Part of a small language model's weights: rotary positions.
Each number is 500 + 25 x the weight over its row's rms, rounded and kept within 0 to 999. Layers, rows and columns count from 0. Numbers have three digits each. The size before them is the row's rms in percent of the matrix's.

# layer 12 MLP down (transposed), 1792x448, rms 0.0201, rows 226-332, columns 384-447
103:494509498506469481494508502541503455508519529497501451478503524501499499493499500447481458541496492514470517473485497515512527487497480493513525522525455524458489508455530520507488534513496448
095:517472483520498512449504515517504517549557475509490470496486464528503467474469515485519514490494466482484502493483484509479512475525502519515504508468467443523499505534509508468503522473497465
094:474494488488535503507529508492499515477484524472540518496548515492468474497503469498479520501517497502526499490500508517483512556488495558511520487475493513505492487520505511456487535515495514
098:513532538559446480527486506486493476486518511474504541513502507524458492495517490463502489479467495533512480503515468501499456466484448478501490539476521466465431540509488530452497514498498499
098:502490537489503489460485518510472531503495443528478485520520507504513492517489462499517504455540542504511479506500517474476535491519483488509486513482493472525513508514474504521504478502480454
102:516503526503534477534519514477468466479516511482545485512516537498515533514491522530517487494531473534497503525504504496481507445524444547522488451521526564502545516515509527477504523454461532
093:547541480517499458523528513517518478528488501530470516523494484510511538487478504505524489498518488511488510560486541509507493481500517490527502484492468498488459515490477526467483457508472485
103:473515488497472531469506489495506440540499394531492470459500512442493495532461492525464512475531496504539508472510490481474519482471488494506470532531489483526506547468506486510460475480510507
103:471545489447497524512525515497499548510500495502514489484471487470517477501533536501517494493552492515498512516528485510500468474457514481523485489520492520494541486493422522462522504516537490
095:497488465477518527482501515446521474472526506500508471489463490555474466491481505529486456474517455549511467484464537530493500451486505547467517486529532505490471466496519485458494466488510499
103:514447521511494508501514499509503525495505451499519511534468428465535500495496522478526477522502484432482518474524468554512520495499513505502512478511506505513485475555461519541492485489524532
099:528476471501482563502491505485501506463528502509499491461475466492514471462495516526507506501540478514519529484489481527510503553519486490494474517474522482488467502532499530512511542493464483
090:506496542541474481518479508479482498523465483524505507524546449507492492471449492521482524510505475461543563533513457477489448478486478497491440487524491522501477469497514488487497518468437482
094:509494494489530479501472553522559505530526519483492489547509474481514540505458517479470512497468521502518471452502502494519504504512487494507475461518474501509495461461461535499501482474458537
101:493534469518515531503491482527514500539503463458510520516496562453519497499497548491460506547512495491492498496535505502506526452498510507523491508508522514501503498478472502471501469453448508
099:542550510508509480507466508513542529541491529520526518507466521550486527479509491487504505546524522503507488533501467486489539532507488471463542492471492523479508515499504520501504486505547492
101:501524442514493512462513484536538469505470511481489489512518515521479463503521505473486501463499515486494549556518475503479518488511484491494528491507482498519467499513501464494526522490537551
100:474470499507537518512490511471527479480506507483500491486495481481533494523511515438488493483524545475511461508491520520454498442490497492498493463475531500506495502466444474474502538497498515
109:514544475524482508494551518526508500483525473491490537488529467491468517498523505495499498527496483480569489489513483496487509489498500490525498495476495488503505496494508479528507489478467506
096:510521538477468515500509497533475498498487494496494491517515464506479512493495499464489487500520482465530522508489505521578521445510506475539509505537529427521491494518502457513479499471503487
101:470500534501506481500495525493493536523491469468486538517485511506444501545464520491497485476489527525511454557541493480483501469456521508501498488476508528489487511488493513528491487474528504
098:521516484515481529523467496515532461540510476507574486504534491498493506486486434546475526491475463492460521480490502502481527518504460535500509476443504481519508534511490503503504470476502494
110:492475506461524467493489497514511486518481490509478533496509483528473537475535512495478496482505477444519477501451445495503507493457480465491478520479488511493515512493552463519454503516487509
091:508503512499539487468508455486505501463496523533530506480505503531532516481508535500532531548499452475512469492472461474549505527480505494519519451489474457517451507478490483488496553485498515
100:478499486477489473480509524505539518551471538487494490499488476437533499466494489539493499529471517514507436525493502513487491505461501528463506513514530520470447477479503535505504532507478493
103:510507507495475507498465515520487488485490525537504533522488448464501540521462500489466577494512515464511508533527490520477488530539534481454491502523498463540518481485490507517518515494543512
100:493437500495519489491474556522545517503457505510502501501497504488567540495507488495501500532486513503507534488502471509478499506483510490459512553491530518489483511456507512483532501494504466
083:456503456478488525496498479495478503485474472494464479485495522473505548471514476507490478508529475489490512476475521511504462452536486503514498514503458485463476485534537528440465502518504517
098:514547478476500494500454513510458505520497507508515466514497513513517537495503509512479480497514488511512512498543477503505492488454526479506489516507487491510472499469513494480498511512485485
097:517489580465519478477530530519535507524519476503493510497444496514500501508473496516505528492490475496496482507497492493437503486504483548547507491492484490500489492485459510480524512517487518
100:483457533483495526493464493533568549498516540506468524497514480543483498514513494498531525487528485484513543502478465503472476536498512478518520547468510493526477501476487525477470524506471489
109:505493514467455492505511514476524499482490525499524486527528474500513495502478506525520579491497505469467493538454557526480484509507539488497502554489447531480517474488510486478529487470462506
093:472524522467503515458532467499506509473502464494538540549530517492494454523541504503486496467473524508495550522520476455517543523485513514475491509547477488494493491552487433524470491497492489
090:522522494528516453518488532508523496526507498471513538546494499508482502479494495495513444499465520496486519466529466507542460505506513522513533492463506506476479540486472474526538440474496504
133:490444487547543529495507486505460510514536506501523475478522506479495450487515466487513539518491507495482473561487530546530501516514511519495487489505529514508474506481513507516480490520477501
097:528521465494492509478497520511520515483464496530518493496485455507501520520509505528481502497469469510505520512505526435507489509489484455488472452480528497519501511473481496483524448513468472
101:534489492491494491486512511457473466482500474481497454558506447473501487525533504481467489520475530512514558533499499511490522491506502486508465537525496482533470523543498538533499480491508532
108:505512472493481520528490504546539533498534502511507517479465494521500512488507561515482472522502550532506511517491488519512511467483535502487470504505468491516528447481494534486572551508494496
109:470502510488528494502455498496516463529541476492514534485472530471520476492504453499468490518538475476474495537429500475543531467474541513468488521469480537510503518444480521489500479525495491
091:500526528505527487518504480453508491516507482498511509531477472494448471516519516485520461475496579482473510462548504497495470505528542523522471467526495499522477494472526491473549533485507493
107:533536488537481507483498512529506494479513468499478528455464508503434515530499504489472520534518514523537468486483497454540496525483504505504494511439512515526564512531532470541513531514521525
100:483469491515533468498461497507444502477547484493473520466489530544458559536504492513471469501535460508498537521500509536511525503548555529505512511513511479470520503522482486486556478464509532
100:509496501488484469524482534494507496489521487560470512472545511462464488489516501507543540496470508462520537468466504486476465534484492513474472512499481528492500507478499514507525515530492544
106:456520506537529497541526523482511517513519467472483584477487556516517494538529460489483528494543540483460520509490501483483472477512511483527492530524485470532499514484464561463454520490520499
101:503487468537498449501456522515513499543503467494506496504495512516497470508498477497485495535491498486506490474497482486475496537522499495491566478505503480498482463499589517480497497513530516
093:527514535461549487495470519459489500475492531510512525496483499451516497525466551476482486518506496499473430498527462510459553491463514531510489501502465497496489495491496486481501476496494491
102:477496544474496488492465547482542474508529439458477480484497496521484484488510488517499518451479480503543522526508457521474497477530492495476509536476517488470513501482459541479478533530533542
094:486515501498497475476476500515430515481477473496541498508518528527518522512494506509503522517501446466528523464505501505489462489504487509498529457472499494479492492539434490479539493521520533
101:452498516481446495515461481510516501505517513508529587533522490449510493531505515480495527527501546507472499530502467501531473453523506505531482494496490503481486456535475537511534509434505526
100:486495494488460485528504477484481512534513454481484521477511499502535538501508534491503543515526514471502512517444488474487522534498475495476539469500487514529519489510504515489526487502550483
107:514449485492524497444482490504494483474481483453490522492473503518515529518489497536540501491488513511533486522507504461470491521504497519486497496482542505463503461512486472484487528512506505
109:484480492509484513521512511468500535500481461501496494491511520482498534491541492471523484476496503447468519525499477530487465510483495499537487499524479479498515510477511499483479432492471546
107:512450521492485539494469485474506543538472521459489511474559495497524553497456512505514507504509480486469533492480484527493478569483519473525502492481510501535476494487533470492466446511502532
096:495470483518542515464512510513457487514534473502538507474518518502487511463453508513478483517526525496499470467526502515535515494467478475532529487455502526487522473485517471518498521459509488
102:498499467478511530489529543436463477484482507523481480508493490496482493443480509506470508557517494533516493508495496512517542484538544524522486506523450528537498496482538503501453484503536484
096:493481532494525493520456489510493483522462511475528516509483514449533483511447544551490455518519546513466489478507493477508530481479502500525512482503501510499472502560485515498554523509529491
102:502476494503558485486470532519518512513477512495482493497514463534499482490484527493463508532483513450508500506483498528459551491491495531489539474484500528522529509515528453501496448549565501
107:456540534520484509467494547500501468490482495492499524509472512481433535485530530523492518471518485484476531471488535508474456493497497471457519519488470509469504494469490511504500498509507532
096:476473523474483486493521502532506463495506507520513523486446480462521508497547528524493511496525557520541501491505494474512480462535490539497516508516458466535464440495498504528498539500473485
100:469478527445508497542497495475502473468487483528473466461509487532495476506532515470454486502486495546543514502508506523511466517485517514507481499512463495502524500478529521501516530511445507
098:492494495472490500544527498478490533487487462462476491504514512506516466496490566536522479523469489544497516529496526522497495453517518485493471469475474515517526489439518532485496513509510499
097:477480506534506481477494448497472498527515514506475532489510522506472500486496492477459513469496544503532499497486521483533472480505519481510515529487503499503444528442492509509566501486511521
105:427483508451440508473509485492533494515522522519484507492529502515468524487468512492534496505500502508517502494570474557533499525464516548486453518474497499478488483477511523501469455516500516
093:521482508499508466532526500485528487500544443501484505495450508475506508473518501463488473509490499487493455459494470491494471487521489498500515487489483533456596473489533485473507515509497518
101:492488542473515492499524467488469439518491469508488481497464496495508475481495508493470566514514516460528481497510533462489453492511485495507494504511524524518489529452510546480489499508480535
090:497508487525489492511487493480477461545483513444498456528515512527483476513508486525499497470510491537498458489504514478524543496480527539504476497546470442495455463501537557496509497479467497
114:437518543515497516505479529500506487516534412497504505491484490527477493520470536510515491522522489478490540529469493492473510475459528483517492481496499450540547501492538479507494472525532499
099:487495529474477483535551519468488509479495482472500493530508487488522472516460501499460473438472487475509500476477504494520503505493471504509479456499524475540532496561514496538496511483481507
091:488500498521500519482485511510473491496522527506539511523538536493520488505518486515470535471504481529485524469490492468462512529499511482531521501481519448518523519508519476485498496470512457
112:519481515492495513532568470471514473546514545509485525490549467498482513513504486521457513469502500501480489495524487459517471469491537527498477526494475470510511536490485513496493517491526524
097:503520491481484465502508498482546517526479516507526487530496482484487495512497523556466471490485472493527527486487485443511475437476511546524480477428512473515543487486474436496486478486525505
100:520556507492508500503517500489485472514516501489477505480452493493476497506516490496462515522512458484495468522520506498483494481512542491512551510476518484492470500516497519508464508559517501
100:494475480475479474475509526509502496524522567473491537525502497514477516500503511482485476471542498514519446503492446485516512478465474485513505443491523521489474489456444543465495522510503513
104:529465490485537506505535508513516512513512481484481520496531474504506481500509517518540456489464448496511546517523464516516514527522527528501508512525488542483468495492477465528491494540514490
093:515509520501488469517530462498491511516500511483497460553513510461464470482504452529485444432525490470482545522545524481495470472560471504524491505501465539519498507526513488489505535461488471
093:509497490515499531501510515478518495501506519503477520503510495464509484508535513485539486456510524513533495497510561484487510480509490461479477503501531522480490550479518507485494516550529539
096:476517508469484470511514528461497497508506465518505479485479478497542493490487506506481487481510540478535479490472494498477460449525492500490519518496480516512457462472472522520529487461535479
104:541518517493533490467490495493511492543490482478509500447440544526507493470491479503443508499522462501514485511460505500502522513504491474500498471504460509541523512522490541530528486505513450
097:501502491477484449438486472499515487473507521504471456477496499459465505499513521526526463504490444510505479503505452524470503490471515515519438458503542509514487486510489494521478507505531468
099:476510539500529515450493504502521513482486488503466471529521437483486459515503460512484487533467536488479512488517482515472514491524489476480541507487513468513507503459468488493498469535481474
095:485535539494495559564489516488508484511465515490486514517485524490486537511493521517511500440547470490459508523497492477493484480459480513466498493538560468520478482480500498511481440528488508
106:513552482451480476478504506455541497529465551482508488533490482454473466521524495484486483541518491511502517477476533502513484503492479537471523522505554468516509452462529522503534513503471484
097:496513481491533468511479510485529501507558477493514486460484487479494513566533475502516503499496516517498551507473492491471485490477468503527507501496504503512460477491465554517497453496516560
094:540488450473518528470476500478441532484530457500490476505484524512520506503522452495451478503508526523513463551555479506504473498478519520508482474482491567506530456494501515490509504500465495
109:478486480498531530477538488536496503544487471503500496501502500460463503488526471518470484470543497476517519442493515507531501499517582447492494520487515503514538451554532503484504529479456486
107:544495492486449494507504522492485508509516458479498514494498529459517497527482522487511534486515521498502496503501523520518484497463475510501491502524470539523458501497480510477506494478503526
104:461492483512467508519514519485509490535498530491479504472494466487539501515534481473497495501493488465521503499471507473481472478468507467502477477518509475483475494497511530503479477506532530
100:520525523520457498520506507471546473484520458473478487477459491519483438487512502477488523520486470524517516505553485501473485535434498532527522520483501511482503489537480483514543450488487490
102:476489530519523484499509484486551537480537495516521497519502486505464501500516499538519510511521494541476481512474499502517469466457524489484509511498488516548482498462538499551536454499514529
098:523507536468507490517506497533480471490483465478480521508504495443500480541495489539486522477521509482522526552523494508539464520476466504508500482472494484527574477521474509529502487508548526
108:509491475502497514487524525492508517494519488502523472509514523495506499481530510527536526474530502536495439491489513521499534507519491548517519486502499504507503515453507490492517524451500465
098:490515510506522515511511520493459523469504474515472491507495489489504523455471505490472469512546472492537511497558467495489478534524484494506507507493483495481478512525487438516546502531479491
086:503491523488516460484500526506492483496508518543501513479474502517479531482443510536519507506550499492470513492513461495496526489487493513576499457553498511482518481515506485492502480526501499
099:539440489505480528545539533447465530456493474528492483529510530490529505496497528505518470492492479539512468481463481534513500498501510505443527489489517511459467460510503504491528506463525501
101:522474491537523465488518500480534506507526506519477469506514520474502503489505486545518498483456497486508509463519503476456485478424508480497503495498518509514533525463493500486568490499537521
092:472488569491511530550500532533498452522499501482502475513442485528455499517517480499507460556486504499529481466472516495502466521463483531453499502505506492498493518533510476513489503483536481
099:514463539532536468491462497460486484500491510486487475488514521485535484505502575472512464498458465475505495497503509492502472506519445561499512490491436484516509482486494532455460531485506554
102:470507499511488488479480520520487492445475504511553460525497523487496485506526552542494584488521493520529511497484486502497466516455501493564489456491473528512471501501495477506490496462486530
093:499497473488480491535502537495486522511490532523515488504481491507521469523479494506508517507466516472516481491499470536525520471447496493511494511484519521499475512544491573508527485499506484
108:522466460450486498506527518510497459528495483473531500524477530513512523480445476516496512520494489478511495532512520553495520486508513481549505489497541446454508522494526491483508527506481546
099:471494495474487532483549519504523496504480479523489464502484486494499502519513495493500508497480513497507504501514497515511446490514540513520520472474507471484517530535493512478517538553496496
094:507488466502511527496495455550460513512526469479514489524462474491496453483479489514485488506437528559509474501494478486460470501450483527474495508472482484541529491495474489504493508478479503
093:478510498518505468521493476511513510509458518524502495487533449519536524512451490510494480518456501495507484495532480461500504505484513462496488512529488519517434485540521474520478505509525493
102:474482450481483481480480456496532496497478445487471537510492490507495491489476465502432516484466524493498487487491521484499473486498497468499547498516545532535570528549463443481495482552488472
107:516475478487482521506504529454496448465503540502447497575443557523531480531516492501485513534517534512534473521508490524538507481527504506518532490555479533482508523504525519503541491505482464
113:487515512518560547535543458528508517507523515504482508507512494557483497506468472517502539487457543460533489499508482494499482502521522513536464522495476523553502500494479480465522497479455520
106:513470467526498436524477495508530482533533485506465515494579480477529527523536528503464491536520524484499561557492496505476535518547481487505489512571519502477474523475527484511476513500505550
# layer 12 MLP up, 1792x448, rms 0.0368, rows 227-333, columns 384-447
093:480483530471542521458503481502475489497466466517473529528458532514480501518494541527491504495471509499517474529484505462489533487499537512517542490485504480529493473489481466485490506495540529
097:529478485504466482466512494497489524554490462518472503546502478539524481519497477489498476477501504523530483509546493543498511470521492474498474527478522491433488503509486475537490492504492482
097:531468541469516515489481471532499526473485462458475508554510529513532546508474480509502471508502495499497491544518552503511523522460524509525485537473503496510545474482517479504458506492489525
099:519495475498505473530499477501468502483519519483487548523472456460497525490497462478484496521526520509491538520493452503544482513516480547468511469505495509481537500534516493495486512473530514
105:510492480498515513466494489588494517518500510509477503534473471471524528510502497480498504519505548553488473510492508480498494504484505483533458509556534469530498458509537474509475471520519498
095:518533536501511514470512496490504497517518500551514489440467470506486433498504493519511521500446526492503502486486483510501533532502483508518480537489496511493570518525546486509478493500496582
097:514486468478528482525488512474487500500466494477541537535509476521464494517539525519518511515526506481515522499518517484505536509554487503458492507495488516512522496528510516473512538528485462
103:514538522467479526500511504490508486497504458497523461538504512511470449448479480517516524492498519496541510494466493448457513528461494576488509478483498472536503532445472470520505528496494480
091:471496473437532524536480465470498496465454510503526503504463521519515509482454502472516494476464493513508537490467498549494478515523504523547522520490523500535474545515502520518486507475471492
101:509530448537487519525502457480514487528481514517512502449477501531504513439549481520507580527523530578539515533461541484490468524522456491517534499512511524506492519476479485484509498461477478
098:487490473514512480515490500447488505496522520538486525497481525489496490581486507475497496456496506504521461539507521506529514489508464510529517467528493485487515551489503457459466500509512516
087:469487491510466554499473467532536534491508521515483483487503540477476516497501495462517460486497532543437483504520515479501474498481522517496527447491467483527474483505486546538489545499465498
099:502497493494518538495495523493475476509472487528495530473491476538510495472482477471487494480536525497484502535473508516490496451531444486486492507527479454481513507471475509471483497470518434
101:481493550477503490505513512530526531497476502510486492490467496540511462489475472528497484465502444492502533506432541481512485540528481503490484486468470476508462534496507506511505529494543536
103:518455498498506517507523501485471487446499497488490493490500460454485492487499495517521452459484453526529473499490514499532491522516533481538470508511490494502535484504524500511477525495510552
108:514515517523498501523492508484472491501556508530472475503512524478538505483524470530491482518537482534536496459481522494507500518495466507483502514468487509496515523540481487511476466498531503
101:516521491493506503505501474467430496482519464499499532437499573474501521545475524483487500491471477468503527494477496461515506505519551481535524486524490541453484491513479491521475469539507534
117:495518492515507523514473464523485516489513509472550492504511489532510511452469518476535475458487503542508473455484487496527485539531486481518501479522485529534476528550494501471493485529491483
095:498512504530496488511486481456480503486480490546496465475517482512485486525538498561542516508483479535500537558510510484415452512504494535449468484486465571458507545498481517513550529522489482
101:515518443481544488484513509494493480440556554483461549541497498472456463498493537462553472520468497493522528501424478494468515495497484530460515480519496483489501457537485530526509481509532462
104:485488523467508496534472528470569527542550490535522509499472509492484520543492499463496499481527488521488524516539474483540485495522501439454501503460485444484523498491478433492530524493494498
103:489455473531535494530526492519475483519442499493530530500523538445507526518507505514452506507509486526480504486473504492508523537520522483491521517457477508495487501521500497514513481471486512
095:517519455533524541510521497537512517515529483487487515480519487489420468513531508549489505484486525476502545516486509537480530487455553499506555527501506544474499475479507536529523506523500494
106:489485522526503507507496499542487496493520537511494537490484533528481524483501501516505524481479522448514494484503455511513512512520519463508496476516496492482503529499497435529491517466497475
102:483470514490503493531437482501510484487509495459533470505502473464507499503522520488505477501523480530534481485501489475502507446500472494519505490479501517464505483491489512482479505543512468
100:485574484537465533485483466469507463511529492455479466473488490460434454516429497504506510463529487501496519477511452497499512548486519494526523491469485473465539470526479496515507513531518531
078:530467552511534518472522531502520498503496533504490528501497503526504502472512535477505539524475518513507492550475489473483517458469503544490529494468469504527491503519499505535495505511504532
099:514484476501545507455534453527534523506533486449432491534517425496484462483507463491506509514510491511502506504487490505484526534461502494540486493513448571528491502488476477490480517509484529
092:494488484548471515512559472483473518488487471535518524485473518500470495505496482498532520492490485486507519521516490487486527481498490483530485479524505502498508496481572518500489462497520513
103:532541484491519495469491493502502473502523504492498476476503493463505532492522505488517505546472510500495533513487524521504504495500474473476529480468512470475477476489515473534495480498535517
102:519499491493550535512458485547467513491493480502475516485530495495462495500508460515484475511535478507524539488524472480517508497482475548472471427507539486534507497491454495481500511512494525
090:525433502504494418519493529509490529491517494515486504473530507533513472475500466478503475529523512469489468482500509503503481507522493494504503506451523470477515551558470521453493469465489540
088:502546481522502470511524506539495499498445521514501505459483543548521503501524496535505494513505466483504468541502547470451519499468525475508516535502533522517495497497514529487439501497505540
119:512499511487511510503530497493471512508478493481519516506520493541505503485525472462485471499445502503490448469470532537491516483531476470472509538507488497443520459526514489447500490506511491
096:502492515518509515505485514494499502503515515452520499541565512498517501517479500505504536506499504516464507500493488503475531585471518554493525520537524486518488513500484521522539586470526516
098:510502483459474493523487466549508486542531512555487513488498501497519532510491526487488516481507524448522505534492496485515501475522489505483529522510487498492473512515537505542476461525498458
109:469500460460469495447505497510522499512513483505544540528530463508474471497511460509511538483513504482496517466511460491538523484509528511497501515529498466482527487514461524498453475480493510
099:483513501492489498525531531542532498502464460495476503492468507507524549525486527486502525504450480510502479528525500525521502481527490511500510509520522523518503456545487484529499479481497532
094:494510504486474570457471496534486565499502533489514487485542506542504514500480463520516561483483479534509476542466432564553531477489504526512538494492480500483500506484523486512486531505476510
108:490517500472491484539516488504541505524486520522481565514484521511523519483459502534511509538464473450494492506514540512510486489507500518469480484526485481517478505490485559477490511502481527
097:517549518488516478533477512519492519558500516512509531506569480495527463501454511500501468466490486522487461458505554513497501489469462498541526530530507528510514480504515486486461497499493480
104:520508486494509482502505449505535502509502504521523519509492511458507555497444509499544526548495506499487525499516541545488504470536530506538440564462501477477480509489441505527450480521499481
105:508514496496527538537480536495513514512515504480507483526528505498481482454521534497510483517503520524516483513520556559509535552507489462500527506481521506508496452555507431519517515481515531
098:514561507441512534523490508482510531564478457470493479488509487482473510485490507464478526520501486500511496487509514479484473489506511502510481478505505506534469492476505491529485576504516457
095:532512520508473477500472472520511504498545460487487517498542496497493473524534471526464493476482526504492526489504545472504439518522478471527518473488509444472516489539486515500506457543503547
106:490528503530555500491496401506454473506548560461483495518526491467520476485493524517526488543523570508479493479532486529507529490513527464509484482508549500502549478493489505510483471492488525
089:488477519497497513463508520537485515483532464524466530492538499545508487472447499513467467448487451512497488494498511488515518507456471474478504526519465494486529548532487513465507510570530541
105:500494523492488467489501473492507492499451513490470474479498466522448497474520529511478505482495481500499442523556496517514537523526485495528465486480543537503533514491494466506506550508501496
104:529464515507509474474474517507511527506515516505533463512491560501442493476465474477483535463468444532507495528535527511513498459538465488486510467524530476497474478493532497478506490497467498
110:486478505511498532499490530529497526505496486492510452488527498500523499502498492476511509518501496496487487513477506537520505496513499487554535501502459516509499559470509487504486488465529499
113:511528518512496480499516517517495467502549515526499518477484506532517457491491535470520491455516534495505486499522518493439494534527493538503534485532496512530499531515499528486530498544511446
113:504483479500502481467494485524514503461502517527551503466468495450497514499507509466503528454527474520502484523451516487472496482498464482422498515496467506469534478456554492491487515468484466
093:520524535475452432500500491507536525513471534548459529526479564482494523502552449467500488491511481508484508508510488479569474532537463488455497500500507474485495469515509504551494459500527560
104:491501446485535485481486469514526513462529519478474525520512546463500466512533484485489536489533517465470512515516496476530486494506542475533501453554490580458521525534484474531505546498464500
100:537531506514428502490506481472506496504484516487543471515495497510577488476496480447532496512492462480486456500446504494496523507490487495514544438557470513515511474521500498517443490512502475
105:510502500455490488514515494492528467474500467521515503532477510467484487460467541515494482517475459507503506493491453519516503495524471482479528511491508482424518503491467524525487486481486504
107:475472489534492520544542504531440505519496484485514527478522472537551531493460488512510513499522475494568514529526519475524511484460497511460530507488488517533496517524518520468520541530478475
099:498506497569532509471557482515483465512540475510529517547468511499486529493487507480465527497496524536563479505492495498470491491486488491493526523540484483522477531487471515508451532483501492
106:536434465475504499480502565509473483505512490479542502512511506498502553489481472515473477520490496540491521496500466473504470512500474487508575471514530520510458489483465525508472531478524530
100:460483478517478535502468491490488483489540470500517544487491536491498451499517509507493493512517513498492462493447476469492526495507458509508489544521521503459502504509503563501499493503487476
100:461533473491531547527500537475484487480490513478475501520467469460478511517448473529514527471518508469499509493519484549491514507466468510478472464553492527497504492511518497538473558509487469
108:520514493483536468471517464490551492493470486476485482500491493507544511455494509524526496517528509488490502498537518458521445518496555455487511500481500539493448473508544533538445522519518515
085:498487495461480515506531475528521512494536495501500480477526500461510558469474468503467530486523501488495540484511507487514523527453497484511516488561471502492469500495482456492534516509531535
102:519510472490496522498483497489485490488504490520543517510496485461496523456496468505499494475460529490480497483492468526481546516482523507536528490546478501522475514517512504483523457499507440
089:516513494521541491491492542532522502479530500547457547447446530523515515477521495517465543560500469458492519486515539476499492498529489512459509513522531498511489510487527480485496521485500455
108:528486512500497528472542519504517543519514505532477553507500511463493539522527492519469472481471508492489486467498481506502499501489537487552515500467469460503517527549485460542509463540544496
096:482513530497518518473467537498549537496540518459457495505522509490529513496527499464494522499531485492513500532490512505482496486511524458471491485487520499560501479471475507485470503532540476
086:472480444499520539579475478479465498488475490481510492501470488491519540500531530480496484493504527551488500527469494469492530470447456494478526494506544492466511471508454490475502475468513507
106:491510488523475493496490485542489485500525460485434534479477457478474549490498536540497538462481516494519460483465502530511483487481521471485503520489539491495540487551507475507509482495491495
097:468533516508524499499493468537470535535567476524511454513471519493508521517494457484512485528538504547478478479475514503521507512491487520502552503513534520480461508512504528479485496500518477
102:498509498489502521504485496527456554480477505492475518480531529492502494475474520489519503508460500508522515546469503479511508549473490512474405492509493459502498526519481446507489509484524501
099:481548535497488507488492496471497512483504533528568480454501522541495529494486470488507537470464524503525526477520521493480508487495508530437503510517481509522538497516516531483497539465503488
100:473499501469497470519451493502498510529485530523504495551470486503533482486467516503476547542480461439475520470495456508494476474465467505480508474465514536479515501542500487492507539537504487
096:488498490504501504487480501484511493450495468488513487479456473463472563518511499517483494533479511532509486499472507477445501494488498516517492505482534492478533496477488479478508495538500508
092:488475531538492543484458462521543466458558508476514521480526474542493506460508494512520520533486493512469529484494445460539498490483500503535489451474502489524519488500507514502489483522480491
093:531501517535472513522490502497546540496460478514504505500523516479496522548564497498454518487527484515526534492493539521546545496484505521549495516527498489505519511475506537514491517534483502
101:486505473480475491479523482476490532493531534514499478506550486425449490502510457498518423485496482491499532541514528505485458491518489463521486510455487497483478447497472474461509526493498537
099:532499475499473535486503544504457530485502515510523484483470446498527503544493443471502508480512456478507496471455501534496523516483507491512511521462508472479520481474530471527482473513482505
101:504480525524503493499515500520524545457519478502475532498473499512534522487476533531520444510497524549483525499496464473490496522489451517529503541493498530507534501500509495500508489499524475
096:524459543508489537446488512527489520502472453488517497467486449491523503488505434474504507514466507546490507479510537502532540521498500517508514463471491500465493538516498510529497488484488508
104:446490500529500538504505494543508523492505499495535492453491528558521512475507526501496543448544518500513476489538502490531509479534520486503483497522467541544526526511484446538513493490479538
097:508466477518524529489532443546499501509465507513497463556509525520525512490494494486517533492494528496486513451502450484488504532467522515500518478502524478508512474507560464520526530491497502
097:490460533534454507479527460500512529481480493466501542460505499514488547500451510495509535480496511487475489420483460470492549500496445456516542517470506472470498514483503490542511468513509510
110:483507467501495497496515507502504542468506525518502545477544487504498494470525455505485527500491543529489504508502495502518475508502513531523554480525482502546493473473490505513500471529490528
104:481496520509501502488481493488529497511516546550544507470509495517468496484471502442490511467478509534481522516497517501502534532544510555527488506519509527472567513529503511496476488489486491
103:509481508480537537511457461518464484515519512537495481549535506498458485476491502501509514506518509537470513501515493500495550506488476516505501501500538484565498513517439573497504505510487480
100:494512522515488529536501527530501492508547526554521503557503494496487528503493547549538474470513510532500501503432492503542490438491470447528509509515549485507492546516506447448535512496546532
101:489465453495483481511495485504461468492482436497465496466502489511501512477498477468499499489471496478546506472557492501469516526545535479530494513514519484502518505484537477448494507480488483
102:503553495552508483471544496518504528526441517469477502520521506499502487511491490497535510549523506487507501479483478499518525493493509521498512505498465486457491486554512510478529516496502501
112:501552492510454490474488492529533525490478444540510473501508480537515504550481478507505491516496517483494554494486518528493468487523473498463484508448520492475545480525491506473483460519509527
098:526494508524473498457494513525539495513491465531511500469515461465522515480519500556521533490500492517496479457502531531490504502509503518526494482562500529460523477497517510447450533510478506
085:462475494531514497517517508497495531498505461504499545473506539483492513514523486480475483465507461565483482504505493528512466551501537489466460508486494476500516497489509539474475510477493548
100:449526501451506503493507479515498529495475489543504501503490476501471522494542517497502559509550541530481550480501473509475498489545472512487496532521512512494493517546498483503533488500514540
097:481541521474509537469488511526475520517510504500543500483506540517497561534516500501505491450474510509482483537500525519537507493527520495443502519508511506501480482492505509484487476503526529
095:502506477487503493474475505492541509536530528533505489509526526475512503510499538506510532483475487531487508531555490459499524540516521508465541502492481517498514534501493528451513507500475546
103:494488492512486539515553492471532525520452514513520467478507512513498522469519508459479483488516533481490509536492547484528543474543531509495558481467510497467547491517497533507546521505469457
101:554479516461457457486505497515501495487517498494484462501555469528465446513482497476513489531479473424492485453494496454515524506509501537488521528490544491484535510512458526449473464508516484
094:481525516474497498528484417485476501510494499515476509537532463466476479520531547491493510482508441500460492473455472498510502517485521457482543498524462442475534479477516530516481508495520478
104:502531527479483518519485494514506539555489509486488503514506458460528530503509477515506466517523497510497531488513506466537483514511489512475491528470516508517518503553524458501508499501503471
103:478537512531500477535483452515546494504492545484483502522503543492480542509500501564479504486475499520506522484482508494476503503456517472477507493450523449463491475524479479514486475491492511
096:508491513511479499500523518502521482490504484467485531539523487501530515493523503480501432518508537477492510483479500511509505445539535480489505518466484519470502477541502523471542498489482509
094:550487511475488511482496517446474476513453515513486519533458473487514536491513519534492503477466496486462507529432481484445471497507480511468524495517481543460523499482457512492475495457466519
106:513476494547538505509521494522481494516539505522545504478553486514476506505502522506512506500494504504511493470505478467477523532539523508466509524497462477507447499466515532488515530467515520
102:548473503511509486462541468507451499494503481489532500512531452512454503469534479531525446493485489456479503525516488496459493498524502505485457437473538502549520481519492516532473560502521481
115:518523513517498474510486517457499530482497490475539521517512518538542490478507505524507516517516479515480523510503504509520467497470485490511546482522536488481495491465517548477503488485536486
105:465477508498449547506490476525521503545492535480538534502459535522506511454475496524506502480494490490530463490497519506530507487497509481442526478467499501535539488516501436524528504513522497
096:477536550514514509501522535542498511541433492493487506489466480518511472490475513502577537471451495498492525503490490483471477482516498490473437478521472522461506492517536494501508488508489479